Weights of a small transformer language model: width 512, 6438 steps.
Each number is 128 + 24 x the weight over its row's rms, rounded and kept within 0 to 255. Layers, rows and columns count from 0. Numbers have three digits each. The size before them is the row's rms in percent of the matrix's.

# up: layer 2 MLP up, 2048x512, rms 0.0377, rows 1905-1971, columns 384-447
# down: layer 2 MLP down (transposed), 2048x512, rms 0.0377, rows 1905-1971, columns 384-447
# gate: layer 2 MLP gate, 2048x512, rms 0.0377, rows 1906-1971, columns 384-447
up1905 104:131145088126147116131163089131074129098116113127117130123088132169128053145163096140131129111107151133134138104126107147119106122149129118120129130091105150119149088129086121112137117109117082
down1905 111:106152107115148117152169120145097158083115095152114142090098093177167128165133128140128133108129134126123145085134130110115137138146141167136110119133095149130142084142111141137129123129110071
gate1906 069:127142125090131167107126134142096147158125105106133138154156125162148119178125115085114147122132130139166092128145166128076117071149165140131111138126114138134110072102158084145202124128087150
up1906 071:107101127132124167150125132178165125142101129178112130163105136103153137118156102134132120163150138105109170137091154109158146147085072146117114154166140127140160139092142147153119137143167141
down1906 074:109134125128150069123129130119129110143152142152123124109118136113109117088130143178167101143105100146108170118094108151172170170126094139119156113180103124127123216148078143129123139126091109
gate1907 097:156139153095090133114140149136125152147097134155082159113122149143107092136141107154144138150101141107165141147130134134167153110153168119153131123157118119105121137136143125156098124087152101
up1907 096:127100132112087139103110136126098123161162091094106151122133149099175125131135129139110136141110141136154124096137150091129111115049121122120111133148135124158129165153145135157123149085197122
down1907 093:130114153142131108149119128157121149127135135160141172121089084126116121123137108122152127125136064140123092139122073157142123142159107160123146113187106137188167104105131180118091153178123141
gate1908 097:091118137148155071074087133133206106119111121133108147155094109086101099117122084103132163080128159186087108092174144153113148080118165134052131140121134143094149144126120138116160140106142118
up1908 105:122145146095153098122100148151146123147092129158100158130148079108118085116139087168153144217131135148117110139110129186116187127094151100137116143111160149113089140152143162087115088167121178
down1908 097:148133132116086121161152126120117116132125099140143120136059170118124134151120131081135140118128111115139184148145102139126125100137143157140111183135124104146132143124153138166129137097117105
gate1909 090:146123150126114104135097142138061155102125114137149085098144113133132147120108148177120111119131135153116187142156113150130140108115103131086123094140097112172120135118133133097126132113134140
up1909 095:159161135116123109136113121136129129110127116171147138140126092132149113137108133137119119128098082076113189155169153126152131130118152139143155174101130114120128191121120130131167123105150106
down1909 093:120123097123136122113150151127178127124099119108151114140147126130120116171173118103107109127132144153129097126094144112159146107135119120144119171135104099127130097167158140148100125128102156
gate1910 106:095175137134109089117134178107078158130138103156125109132133093125147117133126112103099136110119135157104130144081119161093145132118138126154092134103128107131076127091141120146125123103144097
up1910 108:119078156156124135143145122158111103101147113145126139159104118156172197123110133168118083135116113157132130121133165121102132116139131122085139120146118145101169144121093131140159123154118139
down1910 110:123106178147133140123150133166109158130108124105103109182141105161137151125091127128097101115132096141121156100146095135104146087157103089109119101130099113135105144133106140109154120142139100
gate1911 101:089133121129153146137174085113120103141133158107140176172141120162134128101187178116127100164139131112100133068118141148131105136115118130121139170125141132180123169151100142172121161143128147
up1911 104:138105128119159155108082109165124147099140121131157135133141124102119120100148178147119118101135081114113128112118126118138127171154119120114155117150128116145152106100166142143132114174085132
down1911 103:110153152133133097167157131121150125119091132132105154121167145169149126137132152112132126109105140080099131165105147168160146157079087132129112112140115082160107082151124113124094113139056148
gate1912 095:125113137118081139191138139117093080123182122091167120127139125108123097132170141090132129144155144138136150160148149106101145138129197116159138157109119098100149161149143135118144149158116137
up1912 093:136135135147140099123111156129138171100126126139139109135140119104108132137149137126136175110157105099195131143084138116157128128117101125149107143176130116112130175142073155085081131126098114
down1912 096:116122147085123116166132160117096082145123151122138136116171136118111134100160143098109117118168137120115131166104123158115141140140146174155151140099125124137143130139109147158128133114115128
gate1913 115:180139128169093159092111143160111115095115118125145109164087139118105105112138088090157112171114117135145120111154166128121135114139090150162159100117133133121170109131139135155132144159141125
up1913 085:147138150158136132154091170114131119124149158133144139150146102093131158143088162177136119142137117147053109143156152129130164117095121102149159129152119145119102125125176164089152164100147077
down1913 102:136113152174089157084108134143102098089129128100136120156090162106132095095152102102167101178093108140136131139142142123130154122101132160171182100103145127107160130142145146156151131123138111
gate1914 100:091158118186154142143113109135113122126133122141124060125143133138151156100127126153147078150170099108172162104147147117124121143091138167117133132138151139175120158130162133148128149126113125
up1914 107:140137134105096121120131162134087134112117137122144095125065160127132071116114139077191146147167137112113130117144111131118151118150129106105164139109111138155149092133130121168127153172090188
down1914 107:118177121118143125158109117107123134123142123145129121125112111133073157133130122089172144164157140149147116100107162140137114123145132178137126129155159136166137104133118102123118142127103185
gate1915 100:138094136127126147121110121133162119134159142151097151148081131125133047065088101129114151154147149160143130108116158143118142117162125113155126094099169120178136118150136166141104101151149142
up1915 100:144094097122157090117112150097115111119058177145156097129147144142138099132118149132123140124090119170123134161128098093133148092098103145114123118116098118129105114116126095099083150161099081
down1915 101:078111119115157135096115119143125152137139141157107162137092136134126088101138106143099139138143116115175096139123184134120148154123120158140110092103112119132169084122131130117093118154184152
gate1916 091:146091104129094174108102142100089089138135134129115126120152107121130108112139107157110153151163117114161117147103154127124086150082153078213123123098119094128128155124152162128115110143105090
up1916 097:114119133117119145145088140118120124156145127066136127109094123152159149122167140137120107125111114114173163090114146134140153152149111119128127152155156160095148137146137125131122115097145135
down1916 097:089116110185105101106137093110124107104169124138128122139099112122132122142125111086162136117168118156080076164167058152117088146144121117153164102084099136128080115080127105090104146122107133
gate1917 118:114099162146133157127128133127116149101131151104138149167148137138135077125147144121084118083134112081145140158123142135128139130099114143156098136130085104117119108105124108135165093137122125
up1917 116:122155127171142165137168055158106088144128121182128130153165119125116079108093110119122129127170108145164133119129152117154115100087088132153126140114150165132103103136143146175113135163116125
down1917 103:145094169121135158113148120120108132148129095101134091168161101142161148109147132104136108129116125068122135139112127075091143097131079154111093129137137099099101082115100160192148129101132100
gate1918 089:156139148137095089141158111136104156148115134142106134144122109120099107129118108129159112088135142122097116118149138187138145107114113133130124131119116113155120124122117140149132138124112116
up1918 096:113137146063161112120115102172129146114152139128123090143150150114131128176170118096170112096129123110112126085096121154048124147088149133156117130157126109113141118119082096105166119126130113
down1918 094:169163138162124165109130138109174131121139152098095130094098145134116135161157103127182126106149148179161137133154142115115116120106158122114129139128135098121113120088131093097121114149142121
gate1919 098:105170116130089094130139153142049150134151096140137126138181136170121119163160136112141100105142147176098151109144105107121096132152085134095153106101131162124119113089121159103171109155136149
up1919 100:150154109125131124143107095127102142139114177171145148152107121145114152126139108088094116137168114144122126118145166055105166100179142120130174107171094132128145139113139128113170113178151114
down1919 097:128128148120123126117131094111077115144101138141144106122153112107115167106140117094093100117157082134163139113134112130106119149129141131110144145135104136089083104155072130122149086141129141
gate1920 095:115098148118113106141136149116133157099134105111113136158129087133101114131091170132149135134145090126121094153110142150121136097099181100116113090118137150133125137084127163180097155117132138
up1920 099:134108098148103086114170114137139145127147125175129131140121132171119133130138183157108112174090163142131111143145120140091104153117134128148090142092149134104130109116092125162079118113150141
down1920 097:150094146124125118114172133120142107136115129136124155081159122101107130155087125117146087133126121111099124177137097150133137118146120112101175146107140169095084113108154086130104090119159108
gate1921 099:166163106112130106107136138118142156116116140160125159142120105101110115139119188124118125115120088115138115115131153166172172128069131117144079132122149132139109105148108095093122144087110141
up1921 093:134170099126104154098143112115145163118093147142107140176147138088127114112094140150155141127123166124143099132128141088139133136156113136124105120174122128160132094125075118107128152172156127
down1921 099:143141124166107123137092113078100149153099086113148146129142113145107143130117116167153143096128108065132171090141155116146097087139111159165156093122136125140099148117164151129166089138116114
gate1922 100:114162125157148162123144146136133127113140127139173161154158107130128144135108112121159155125121130127100112163130115153153128135110085131132136143124099151136106141121128147122182125145177131
up1922 100:122146095122144124130125152167126174144160104120109159114099134135125150152169147140138102101087131114138135112098144106153139152109121081133124114119151112092135128150122120115121102126097112
down1922 098:157145078079111125129147119127097129163159120140102148134140134161108113121123177126123116107134186159095145151130156112124093136117129128098081121166128150111120148101170128129130090096142147
gate1923 111:164147116171115142127130136138132100116179135113147067132111111125155170154117111111167107098123080124113136128092145115117138150120110134126124134108162129107080161132147147106119132107125147
up1923 107:139135127133112128126151093110120162159146085090111114145105120162159121186095108106140116139133109123151101086143114137078125102113148140144148160144119128107141195120111109143181124118124099
down1923 104:117134179094138144145121166116092165080185120145106152112134161155087134119134135113049110111109162148130141151096147128132096106146142170116132110154127143100133105127103079124138123109100098
gate1924 093:164130097151135097094131113094136064122152121141175091093186123149156116160130130110134175127163138114140146134138152150105180102123169123103196113137121105131108113157142175123164094097161127
up1924 100:126137119131150153174156121149116142109159123124098165152147107144131115089069119105112136157117161116107111081177143160136174111100126122113092131116124131124114156133146123091093158112102099
down1924 094:130119156131126120131129135157104104127063115156142149123124159113155156130133171147138121143123133116145086156087106155153165115144123125166158143101138094132120091150115162105094122126185111
gate1925 089:168124103127112090110139115169167093137141135153151097127094115142168139132087070106125131115166108153122151103156082152108128115081139064141099144105152116110108147113152096135126163134116103
up1925 089:152118143148109120127158156111150110162134157102117147156127133163107153128100110140107160159113170128113130139099120133092108133097108086141131116130087134149133115139152142095132085181087144
down1925 091:166167136141130099143134129154128112127156129152119119123095114130141155157092044098097154131117113111123149114127101165117137141079163066155137146115143137137131125143129095086175134161114146
gate1926 103:135160142112141124123118140140091098118128125148140152159141123100089136154157092170114100126096150177135141193101138167143109114100126103152104131114116139131141136167121148121110069136141076
up1926 102:111178107104112105110146131066135160071134138119098147138113129134135142152104111162170118117121113127145122065159106097111149142110134146097085159131133156070127126106091112131104136131158138
down1926 121:149147115161105119168121141142191154123137161084101121144158113118134123146150113130126138113121093142140128089129103136140158122126164106154094084141119166107112121144121124150156152110139154
gate1927 103:130097169145180126101105133120104087102113149170154152182117085113155151150146117092129129149134114133168133093092139145118076085135168085094119142121147106143147140081124137128083129106123135
up1927 105:089095129081171110156124124107116102106105173106132161130157119057103157134162158127073162145135162123132117143115149128100098170127180141151123149129088124108125112091124110102104145111127137
down1927 102:113169106119135100128154096096095124134111112100118115140164121112121108110099136136098099105125184123094127163146135150129154150107121195139126138113071146124124070149153138103135109151144121
gate1928 098:183197133119151195132117130169101115124158147122165138135109091138132126061102109120116132136153148153093151126092103110139127132106095129127083142129131120151129098090124108103107112106130113
up1928 095:176151152143105115098103092135127140148102135162106116126097159146131113133134160161097129149108142139113115179129134159146120119134156131137136128167118104121104136139131147166107114144117124
down1928 096:124151140159180085118126123118123156136153153143141095125108092164112137107144118157107137109130121116165133182144077112131139103102139129106125136109108131166124134119167149104123152155140123
gate1929 097:135158117094133164149158204162097127159110123084133124141106072110135138153131129168132128146101154159118116186162127122091102156121179143153106090197127138119155101080113146108065116122099146
up1929 098:109160087120169117145078131096157120162146138103145125139161082123115159143116143127166127145111081080128169147130123131136147167146115155190142112138105174163098097134148124132098138120128083
down1929 093:122132176146097135090154128171079138140108130129105155105114166106134084140142141133082163103102142170116106109143123139116108124151152122145120126086124136081147160078083115102110127144145154
gate1930 099:151143144147119166088113206100120121130137108113119162086127106139173124164155141161143122121114125120140143145115142161149138078124130101124128165149144158190158124154145114135152124192089109
up1930 096:150142140180140145091138120155112127111166123145162110107152122144121137138102130122102110126130125161160154139136131151135147171132131128135167113156134135126134101146083094120121100119154126
down1930 102:134113143105146099082095103139130094103125165142164107120125088123104146126123120127135122098133124125096118133149097158145069124133131171119153122122101136103156106066134078125091128142124168
gate1931 104:131118115089143110126124109106124126157127114133117156142178087118155093114131135171123118093100102158166118170115131130103162152180126121159124096120115106138164116139166122160098143117145084
up1931 104:150103110111108164100162146120128141146097171104109147124063130120101113098120158126109157150153161143116152123105121099122189137091130119157152110140126136136137134151136151122099118133170137
down1931 102:106128117126153106111172126169102154117109123157122132103085120126123087151097107137089108145131134107149106168128167113103185156117154066113131138109127153088149127127095133116103136138127148
gate1932 106:171119176136121144115113122110141135112129104175094104155113138122133144116129085074155125113138130128133113090141139156115145131093109130146169132123096141129125145148141131133148099113119155
up1932 112:126135156138139117107118145162138170100103125158147112102142108117162139107084143162108110128123136134160135080182124138137129117126134101091123125132132149128130108128133157149102124100093123
down1932 114:155127144154165142156117145129136138153097141112099144127096155120144099118102164157132108145106140173171174148114142096127135120140137114163159140100102121138137131110104180137119088134091124
gate1933 098:150094130125107112138145137144121120119156130102149132137112106106143151108143091124157094153095154088134157120111131108160140119105120129120128111085092136095135154127120113116097147167078130
up1933 101:158150124138149175103094121117097131132132127147137081140121116161144113135102160136089101091109156185126137142077126126097113108095160138154120098190157132172137106146116183066114093124150122
down1933 102:180104120118093138145115099110118130114148185151097141149096114140133112150147124126112114114102127148126165154136103079090108110115124137129126068124101177136171112156129113114113099148069135
gate1934 091:125155126123082125133124155104115118101130109135145115106138088167125098129158157120158159104140113118171198154122114104128150100127111148127145149116165168125113143170110088149092082100133174
up1934 087:110129144099098180106148148151144168112087123145095144108137141116125112083092143106153176084130144133159132103147154104128143124119093121107170138131161135164172151183106116154112103084127123
down1934 094:084111104118093095127153151141118097156146174120138121126084114077116135135134104131120122111129191097149122095142158136122105098143117088127095116173120112164095157101114197104095112151160125
gate1935 092:083148099107126143131106148146186074120167128134111115144153120130178103101144163116145144123096136097142134083085124135146113125146077135149168123100144172101130139134143138159128171124091151
up1935 100:172097132105142093111133160140152074145124141192086167105162158116141110079081124119116111104132157147152100136143119143127085177130107144113141123150119148160147149129150108089128116116128124
down1935 098:160104148138144137104098113124130116086107149116066148139134118112152131147144120144139149129114129115097121126130120134112121123148096162140108152130131159070150140124155142099135144127107120
gate1936 092:134109100172139111119118137129104122128121097139154134129153136133158162115155093082144122100164077140164109105134126120155152121116112126100094104153122148153126105159151120068108151148157155
up1936 093:111119162147123117166083162128131113136106147104136106105105078115133152167143150170139122127113099163099100107136155163153139129118135137149135127091102139148122131089164105159202137148152164
down1936 094:135091130132099120102102102127153145128110084141174101102107130079150114119110092148142128162132120096126098152060150141093105120108147157115140109143105155097078142135126106124093103148147121
gate1937 098:097134118174124160144136103100158111128087176147094125131138124091130079105090137112155148105138134107110102117159110154123136118137143101130115112086127123106163163102145154144153124167124128
up1937 101:159116139117112136143153121134145167143147135141107158155139064133114122167109102125085132133091124112130157130088149118125133133095133152127149099102148119128114059142132133123148119106146116
down1937 102:120173128132104130114112138096156121164107129155111147138131143123155093145100124102111108112112127088134101071130156166125114119113096117120119127099142125159134092155148119121126136142134090
gate1938 098:139175106117120144106123124147131112138138115163173150133105139130100198122139128143103134155148108118073123185112100172117180124133085102101115163142131112136164138139162107133125100165157114
up1938 099:126110160118154135157160109139165113110123109134139116114145077111139156079162112110150164139126073089098116133124114138111144160081115140111157188126085168120137092103121155124098158119128129
down1938 096:106088181170150132134108151116134102144146103176095132107152136150152040107125163156165110171109149135139149135139124135099152109125106119118128116132108104125125117142098102115123154162162087
gate1939 103:163151115122141114086151115116109100104137135096150132155109089130130114127172116109136122118123144172119096105152114145136139129135133112138129115146122114129178125170142110141139118124120128
up1939 096:099095135188134146138111116148140125086126148112140083158151117143138135129167134141145128159169147101113129123131142182100103104128098115108138125097141107126120106116089167155183086076168135
down1939 099:111116110155109165146126159173156124116106142162128084127190120137113112123117154127137149091148137115120163152119126138128098149151135122087150127128132111102119130098099142147155153132167123
gate1940 114:103168087110131104074125111155090091112145143140138105198099133156146140166115135107089116123120112124134091152141129136122157109111145152152186122076108109163140136137120075149106174164115114
up1940 088:084101167138083126097147142145134160134122126129117102143164126168148149141117161132144140086139130152114118123159156147129128108096112140132152127118091119076146144124109116139140101118143158
down1940 101:131076148150101150136123181086154141134112106119148134082150115109123128097158136165132147123153119155111189107148133121108117117131126132102072133171144141072097120125119146125159118121111142
gate1941 101:083119149104120157098089192129118126137075148152129147109148104081095136156114084108123126135140116130120162110100163115111180142142109124141115124131144133141158121195117120095170093146130094
up1941 108:175100156099117123114114152133118112151109137154136134113105145163144113130193140068109134146132100143159121100114163168124162159064150160123144109176093118109162158137112091094116164155147148
down1941 105:118158151124137114136139115134132087153143126136109097110147102144115142107170151077144153127121110117110117137120131149083151135090132117156123093156104117129099130158085109086145117138192148
gate1942 096:132164108143114131092142091097138099124126113134110113097114141130121133161156116120156169118180085131142114113179117128131122117141137105105135118153123115155125122117143136161136117100085110
up1942 092:130142112131088146134119115145126134116157100158109130114114134121176131129129153131135163103136122119084153112106187144099103116113107130180152119113121116120163130179153155146142113130172177
down1942 099:123104131173128140122141156129104129143148167108137181168145132168129131114094150129104079152099165143157115152095149128082134123101121157152121106162117160140092097122094116128134137157144115
gate1943 097:147121139108134162166116105107097130104142102149115133127109082139149143105121117141109107149146129089132142122125112134170079151148115142143120074124168134157094154169131124145160155147135148
up1943 094:190153178126156114109144159189148142092103144119145115115114125132154116103145072124150145130103153154131137088127143120166083125136107131095142134130158109157117129134170129170115113160140127
down1943 102:104152099121117060108107146123147060131110105139095114146148136139107160138113127131136132095132111139134145121126142162137159137104155123125124146184119134103138100119106139081116090130093129
gate1944 099:150161120103109117063156180149110109146142142125147104122177137159141159116147107160100131096131138139136119108097119093103118117135125115145151132121113158149139130146190146125130154160132102
up1944 097:166096099127169135106142164095121107159158132122142136110073129122134178098126124142125111087160139158183130127144122152156146106138105098113146090119109127112159108119115108123135133119129166
down1944 097:113143133128117131125116135098166131131116104135101138152108098122148121126132087099141112073136125138137104127094113158104138141188137168126084125124108103114120191147128116167096154134132077
gate1945 096:097133152149148116111175149149082129117107125158170129100133076124145105144119130134097120128096093115135128142095128148146098077101127124131113168127089091158165145125129147120136111125138145
up1945 099:116138148121121135108141118151106178186168107073100158162095123131110150119125143112136153120073158137151115134165113160111134137114178171112131145157121138152168113106150096182132145158162083
down1945 102:101159136113120130153121130104116156153136098150130157150117157142123167124096154148147159101112114147122108144155147132103090123161152121111109136085156153144120180092167131105095133169140150
gate1946 100:127144102134103149149143123118134090133121113130096143141144151111145060093160104090135162137099116113081146162156113099123166134167112144144157123132100140128124141151111091085168127137149099
up1946 098:132136138151108132149141127098094085138142136129143134126118136130092097109154078121142137152126129125110139123160143090119125117138152122109129163128104125134173142151097152163127145112092117
down1946 098:136125145130151115085073126105122177125116155126150112115135085126098159133100149180118112111153166143139102105134169153115119127116121107138121128121147144125121106142160202119112143129140152
gate1947 104:095127146135176117088111145150110141090139127168128155077081110123072148165174118100141156130106116130141111147135123089130113179096119122114112142116104125119113097081108106142175135131132146
up1947 104:144122135133124129126105172114119187092106122125107154100144155133126107107111129163137081111127130088131105138138130148140098106124109100180125143107092122134107062121129113142107154121169151
down1947 100:118161139139137142134115141134115117121170149129141124149117111127181098141098121100120109122118131156079144150131150139155129139155113150119133123146174116175110132164136156099129133129152170
gate1948 100:146100136137163165166139146134131149111135179132163124111113102163164132087101160178179140163172126132121147102135128086107147148134082159148147139136141081134105150131130163171106148141167134
up1948 097:188132097122109132133102126161104133120132115151155162169093148107166161120120185164117095111179108123132140106098142124123119129096118164143142144132134090146124155126147081135121109145124118
down1948 104:101140085129091078126087153115116152087140088130158125155171139143144130156123174135104109090122117142115155145163147124151116129115137129129126128138121144112115113152138111101126128125149126
gate1949 101:134141134155138096110149133128137132148141118106128098133075106118126087129127151152100175124172087142086130124080099138113118128128140154141112110125141171138098131093134110160143107114126121
up1949 100:142116144139108159131155146101127127132109091110113102101136097130171150093131142087170147149130112100110140136141121166109138119110131129108119133148088139140160150078125140178134159139143149
down1949 098:147124136144108130114094114167140109136155130120124132111099116092131095130128130132095164104153105133110114137066107133106121106143116154159149124105133147161123132106165054149161091090138080
gate1950 108:095147180117148102100168096135163110136114131127117123117127130152153125098118151144135130097160055075140141100104092123153114173176123113134079131165159144138139137112150108099136135099158104
up1950 117:127149128138137127162155085148121104154124089128108117127121123114136100080112110123135110116101143147112109139097148119106144135070123122133174145134094129118144156133109134115143102104138106
down1950 111:145118133115157166142159121132108116168122142166148124116115110095107097093138076125135139114101115092114126141120104138152144129109128182116110114119077111138126157154150107151102109107144118
gate1951 092:124118104128120115133171103160136124143160100142125141080083140145101166156098100162117157109154061125111084143120155117160134138143079130132156144155146148173129129104127070186141115147112135
up1951 094:130170114121146103141099125102132166124111134126156166166104116112094134124113133117136151148140128147075153130082156124145102111138137101167100121130124121088141116102158183155097096145170138
down1951 093:119143119105097155138181079093135131099124085136131134147100124157136178143135125156125118144135112143155101154122157082110160153130100101123153132121141110122153135123122081155128157092118137
gate1952 097:125134148145123097107130146163107112104103151149155146097121118114104177140118159115111134122127122174111156136133154139144125158105137177167131157129103126111136183137131164128089075143082156
up1952 096:165128111138098126129162175160123105107135115143094096130146128157151138108134161161152132113170137110126148082122129145117090149136124113124149145108114122129137122131109110139120116121157112
down1952 105:135146092169125132115176100159140141119119140116099118145089116184090092094124186083133128117103125177156141147113131169131110111135155152168117128136116119132107126122098152116105144157073107
gate1953 109:085159106131165160129143105121111127160125103155123134118149168203120092133112138156122173156137130108086139139158186092122110093133144135124114148146123133149139150106158150124107126097129117
up1953 101:141137109076140135122099138136128107155136136084174069112125123117148125109150146109151162116103179120148166117091110170164151134094139138127123113140099094150098151159126120121119090115124125
down1953 104:156112131128143136069146105150147167153129091151136134125099133158135106122099170161135129141156133106093145107162158102107160099102084102113109146096173142158135114133130111113104087157106091
gate1954 104:106121119132119090152094143104111132152142097188101146116102187103155111132137095153100082158116114140130165149117109125146140148146063098157117154138162134123145138130102118171144145152117143
up1954 104:106083164100149146196107140106130093139125135131121132125146112159105148044132159141148067155147141127110108115098123165136113152061136106127131131110095112115100148117161099106146123136129129
down1954 098:129134163071126130113146158132099167130150093148115129138123147111096184128167143119102094148111113125133108127086108132121167094141131161162145101142108125120133117142165134120141126159124119
gate1955 108:120128116145131130111148133137141099116178114143174134130112140084097081125105090148113125121150124149157141124103101095091095135156112063145129100094116090168148117157128130114131166163137113
up1955 105:081126150117094116116096139137141129108127150093105155150117121137108109142154134088140119147150181146088127149124115125125162139153118143154097099112129149147124116079163136086139140140099124
down1955 109:137110135144137132152161133127138108118136118112112126117130107123148116101164146118140116128145162133114121176130135123104127141135100125125120126155123152133085142104149143145132166133144123
gate1956 092:127135134116127130084162167095084070155112115115129156069163125164135116094141138141194085132118116153117100124132130120112118163092132131128129115156161130116110100144141164140133126133080109
up1956 099:157145123143120144120144160158150111163133092081069144117160118155148153167121140121150084179132136112183129104114134095128149157154096146115103166128103124137093085082119116105147110122115133
down1956 100:139109147088157105100091152105106148153107110100112122158154121147154103150160146113098148158147111096142123102089101090149132133086151139143106166111143120137120080109104126069129081169116148
gate1957 106:117154162148105149093131074121137177156127170099136136107113115124129164149132095127127161107132132087111122113113090148155150142144126117115121073149146132165167107126169131140083166110135138
up1957 087:122123165126172158164123153141129124154113128088153144170114110112162140115158129135122116132120123114109122138122136144114115137085134144106078136147087124122126104163130180086139167141126123
down1957 094:097144151142145129083137069169135175158141162134145131094142121114138139113074099135140149091100121075119092129119081144141161151113126140128105123153137143160177120107179112115083127082159130
gate1958 096:146145110104153131203135144136136163149144107131126116138126128117112145110141105073129141143093162167156059075103143145080127145160052156090111117127105122128149132096112081120103128163131147
up1958 098:106119110084151095134148121131133130090174145143116127114148124122085150110155107106153100124129142088129144121087122134149123130158084129137123123169139112139126154130135108113096156124128125
down1958 098:086158052122131130108124116126115141174145161168082156107116160113121128124113150144122134147142110107124120137149144168140112130169125127155121188158110160141135123124141139149129150097142099
gate1959 103:100094124128114091086093145099087097136139113122123130148094118143129125147135110116130097137108090106147135162100144096155128108120130134133185063110146163121130149135137125099133152130135093
up1959 114:116149164078114152151149127141140100156143141140163083140148145073186124128131148121149119138089185144112132148142143130170194114133135124146124155153128115146090121118139067143161111102154122
down1959 109:143132122109098107144148112130163089150108128122141124132138128102125098143127158105126133082144120120120131183109125157124101135078133174133162168129164117151111128093117122104142104158145096
gate1960 105:145109136094157197130073132118069133124142118133159118124106125109142134170133113133159124123147134107122121163136140154105099109129128082125136163113175144111111167133189186148126134162117119
up1960 117:094122125151121128137173149123126151170192149118137089146109119133160139106119105158120086129129127139159109133140124150153109098139111154143134134165091119117099144141131158123129088166092125
down1960 107:092115101099137130116093138100091130103136159101126103130130127159160175151138140143110050116151110137191126130155118144173095142140124114152146151137127113133154115154156172146123102109119111
gate1961 101:132143137114109169134117143144126099121156138155129094098074174157113097143133161143086121156154112125166126147105157111087124072107137122118162103115112107115149084125144111122123124112129109
up1961 103:129099109143147149128158104136098142112112112129178095127121121129171147124131113155112097148111125120115127138144108090151137134171105145105107152161139146144107137137075144130137111148145119
down1961 095:116127099144141122153188135123121103100074124142094163125151141130121143164164133097098117124115146126142080131112109136145139061157160148114112101124109143158107133141165139116095073157165127
gate1962 102:129149084110080134152127128132116147114101116114128147107103170112120101145114156143172159168117110127065112091139128112124141130126110144123130098100111122136149148147136147141102135132145115
up1962 105:129136099102150146131189106174130139148124101146100178119162154137133095158148092135118111156099123148125136167130152161064145152084104141147202126106100145156108156126143112141126149162142133
down1962 103:121137168103149096078124136143131119137125098138138135131152143166155153112133162166170131166123153136111155092159104112133121113131122087149174093120108131136134154153143160081154161142122094
gate1963 107:116105124057127173148117151109092125153148142102165120109142138113161138144154165127101165124117124111145118157114123156113162143095133142085109190206144086152080164166159134134153102111127164
up1963 088:115133150102138137115122167113194144074140129117141112153142117118102122122145134128146140101116135110112095119083100160079080097152183150191131087123134154151124128087174128080123155145124172
down1963 094:102100122102146159118126148098125126136175134110175115097135136134136183121174113124110152098131161098103102130110129168099156136123113139112118170210131143134074141114122140123148096131131152
gate1964 100:107109109113179100136099156114091146067146111136154133138137111132103120181125065135124162111126123162140125132154173138145102091116169093116124099163129159100133115115119129077150143120144095
up1964 104:081166180088109127125107100143144127088154163145112147154157099136133143142141106136104114136101132101142129103124125092127108142135130156148060144126115110126116140082136184158131103131103143
down1964 100:157098102152127120151138167128111106118142173107101111138128112153126135137109091126168140113168182121115129140116146105149107134098120146098160093146109109115114104178114127144166121144142120
gate1965 092:130146168115087164137162089177127114111103103110142125169160127121106126148109096093152125124058097110140157140078118156114108148133171125076130091111108174121116145140152176136104103146134141
up1965 104:125126160129100098130133132098135132117080118119132141128127101097104137121128137087112117171058161130092114157170114094117127098159123148124126162151093129144136144124128129117126160150087149
down1965 092:120138097091151165160127120129109139119139129118141122124143104143152104127132104159115166140146119136154145136093148164141086154100133105101100112100146151117122109129119142155109170090152117
gate1966 096:148129155151180132102112124109145130091086123119138170118097126131138094128163130129116104154067128121113129104141126175114148142119098095139110101146124163140175148070136137115099136170121129
up1966 082:135134147162106092138145137128127146157082174129109128103139131118140153124143148101152106160090155136137108140121165140174175116139114138122136124110153093116112119115137116114137120105107123
down1966 089:110141114144089112159133109133145141157150110136104127160143122136100147135112145122135152131150162155143128168107139099144091117147198165148170168115144125152089085183116122171167125123134131
gate1967 101:109200107170126125112158145126132124091116147139142144151150160118146120112119126139120129156169095118140101115065116108105114145139098111133126175105143129094158149100148130139109113127125094
up1967 106:128146117159078168127112123093118127138098105144162131104101086129150130120109129142118144173152147101143153120192130146133142096114125153144161150122112099154154161159113130117119175080164114
down1967 104:122092123118148129134079112098095115115163126119167130112131080119167134106113117150122146119126212126121140117130141158138162095112145152151122128139099120148101089163102129108109115087122121
gate1968 095:141152139098104114140131158181080118161086140138147116169132131103126181113136094088100154183113107128147132145137147148105118102120140106137140096159144151132140107148114133131096104143147153
up1968 099:078118147148147148131107135157143148113107155106119097128107081133158160106164126146125129109161085112144159133136130124130139107147174108129149102113141102114103107164116132135168145095122111
down1968 096:129105150133120126096109142149105134104138143159134149144108134140161107132094127162164117135111111119140096125140133121142126118127093116101157113121139112160136128070158162087107084188145177
gate1969 098:128090149122139122099123136135111148122113147145107175121108139165133148144131132137146142131112136117117102104107144123153149117074130069127122151180131150161161151109128084142121147075133141
up1969 101:114092158117104157143102099164081100129111149185134123145117135137130153084127068150135107076054131143111109135150126098118109148149095165099091111158132123152138121168127090130149129112166076
down1969 099:122121135163123107121126104120096118134098099078107133133141149098118115140123135061149142139145165097150127141140166107138130086151150153107111143103151111099098150161110134127122155126125135
gate1970 095:144161156153134125084142110110094107093130125117154149121147169177156125181144102112128125086129152106143180114114144094100098115147156077131111081127136119139146106137060120124128180135108097
up1970 099:120104164138138162120132136115157113080136170135089144144151149145116101141093161131125065109115098111073135116117165135120095148108111102102123115131157149133128128131154094156128110139119145
down1970 101:109114159153109142107106111156130114068113193109117150167137134150148130140161134103132096112104073117101157134109142104116133124130121108097125078154132102141142133116087121142096123119080097
gate1971 105:069152089097125141132137156120098143125098086109144114135096146099105100116103092131151132098144147113115113068127149144139152110129122109117067136118148137102095131126078083131144114074122120
up1971 103:155105183124134116106129129108132139137139111057139131144137118077134116133135122127139112103081154110173130129154176153128138155107111126119139136114136146155114216101116102145113180125112107
down1971 102:114113110104146129176132116151105109115143097104088126119131132112096124124090099136130150110116133163106141074107123159141130151133150144096139182132109143112125153118102140094123129128161134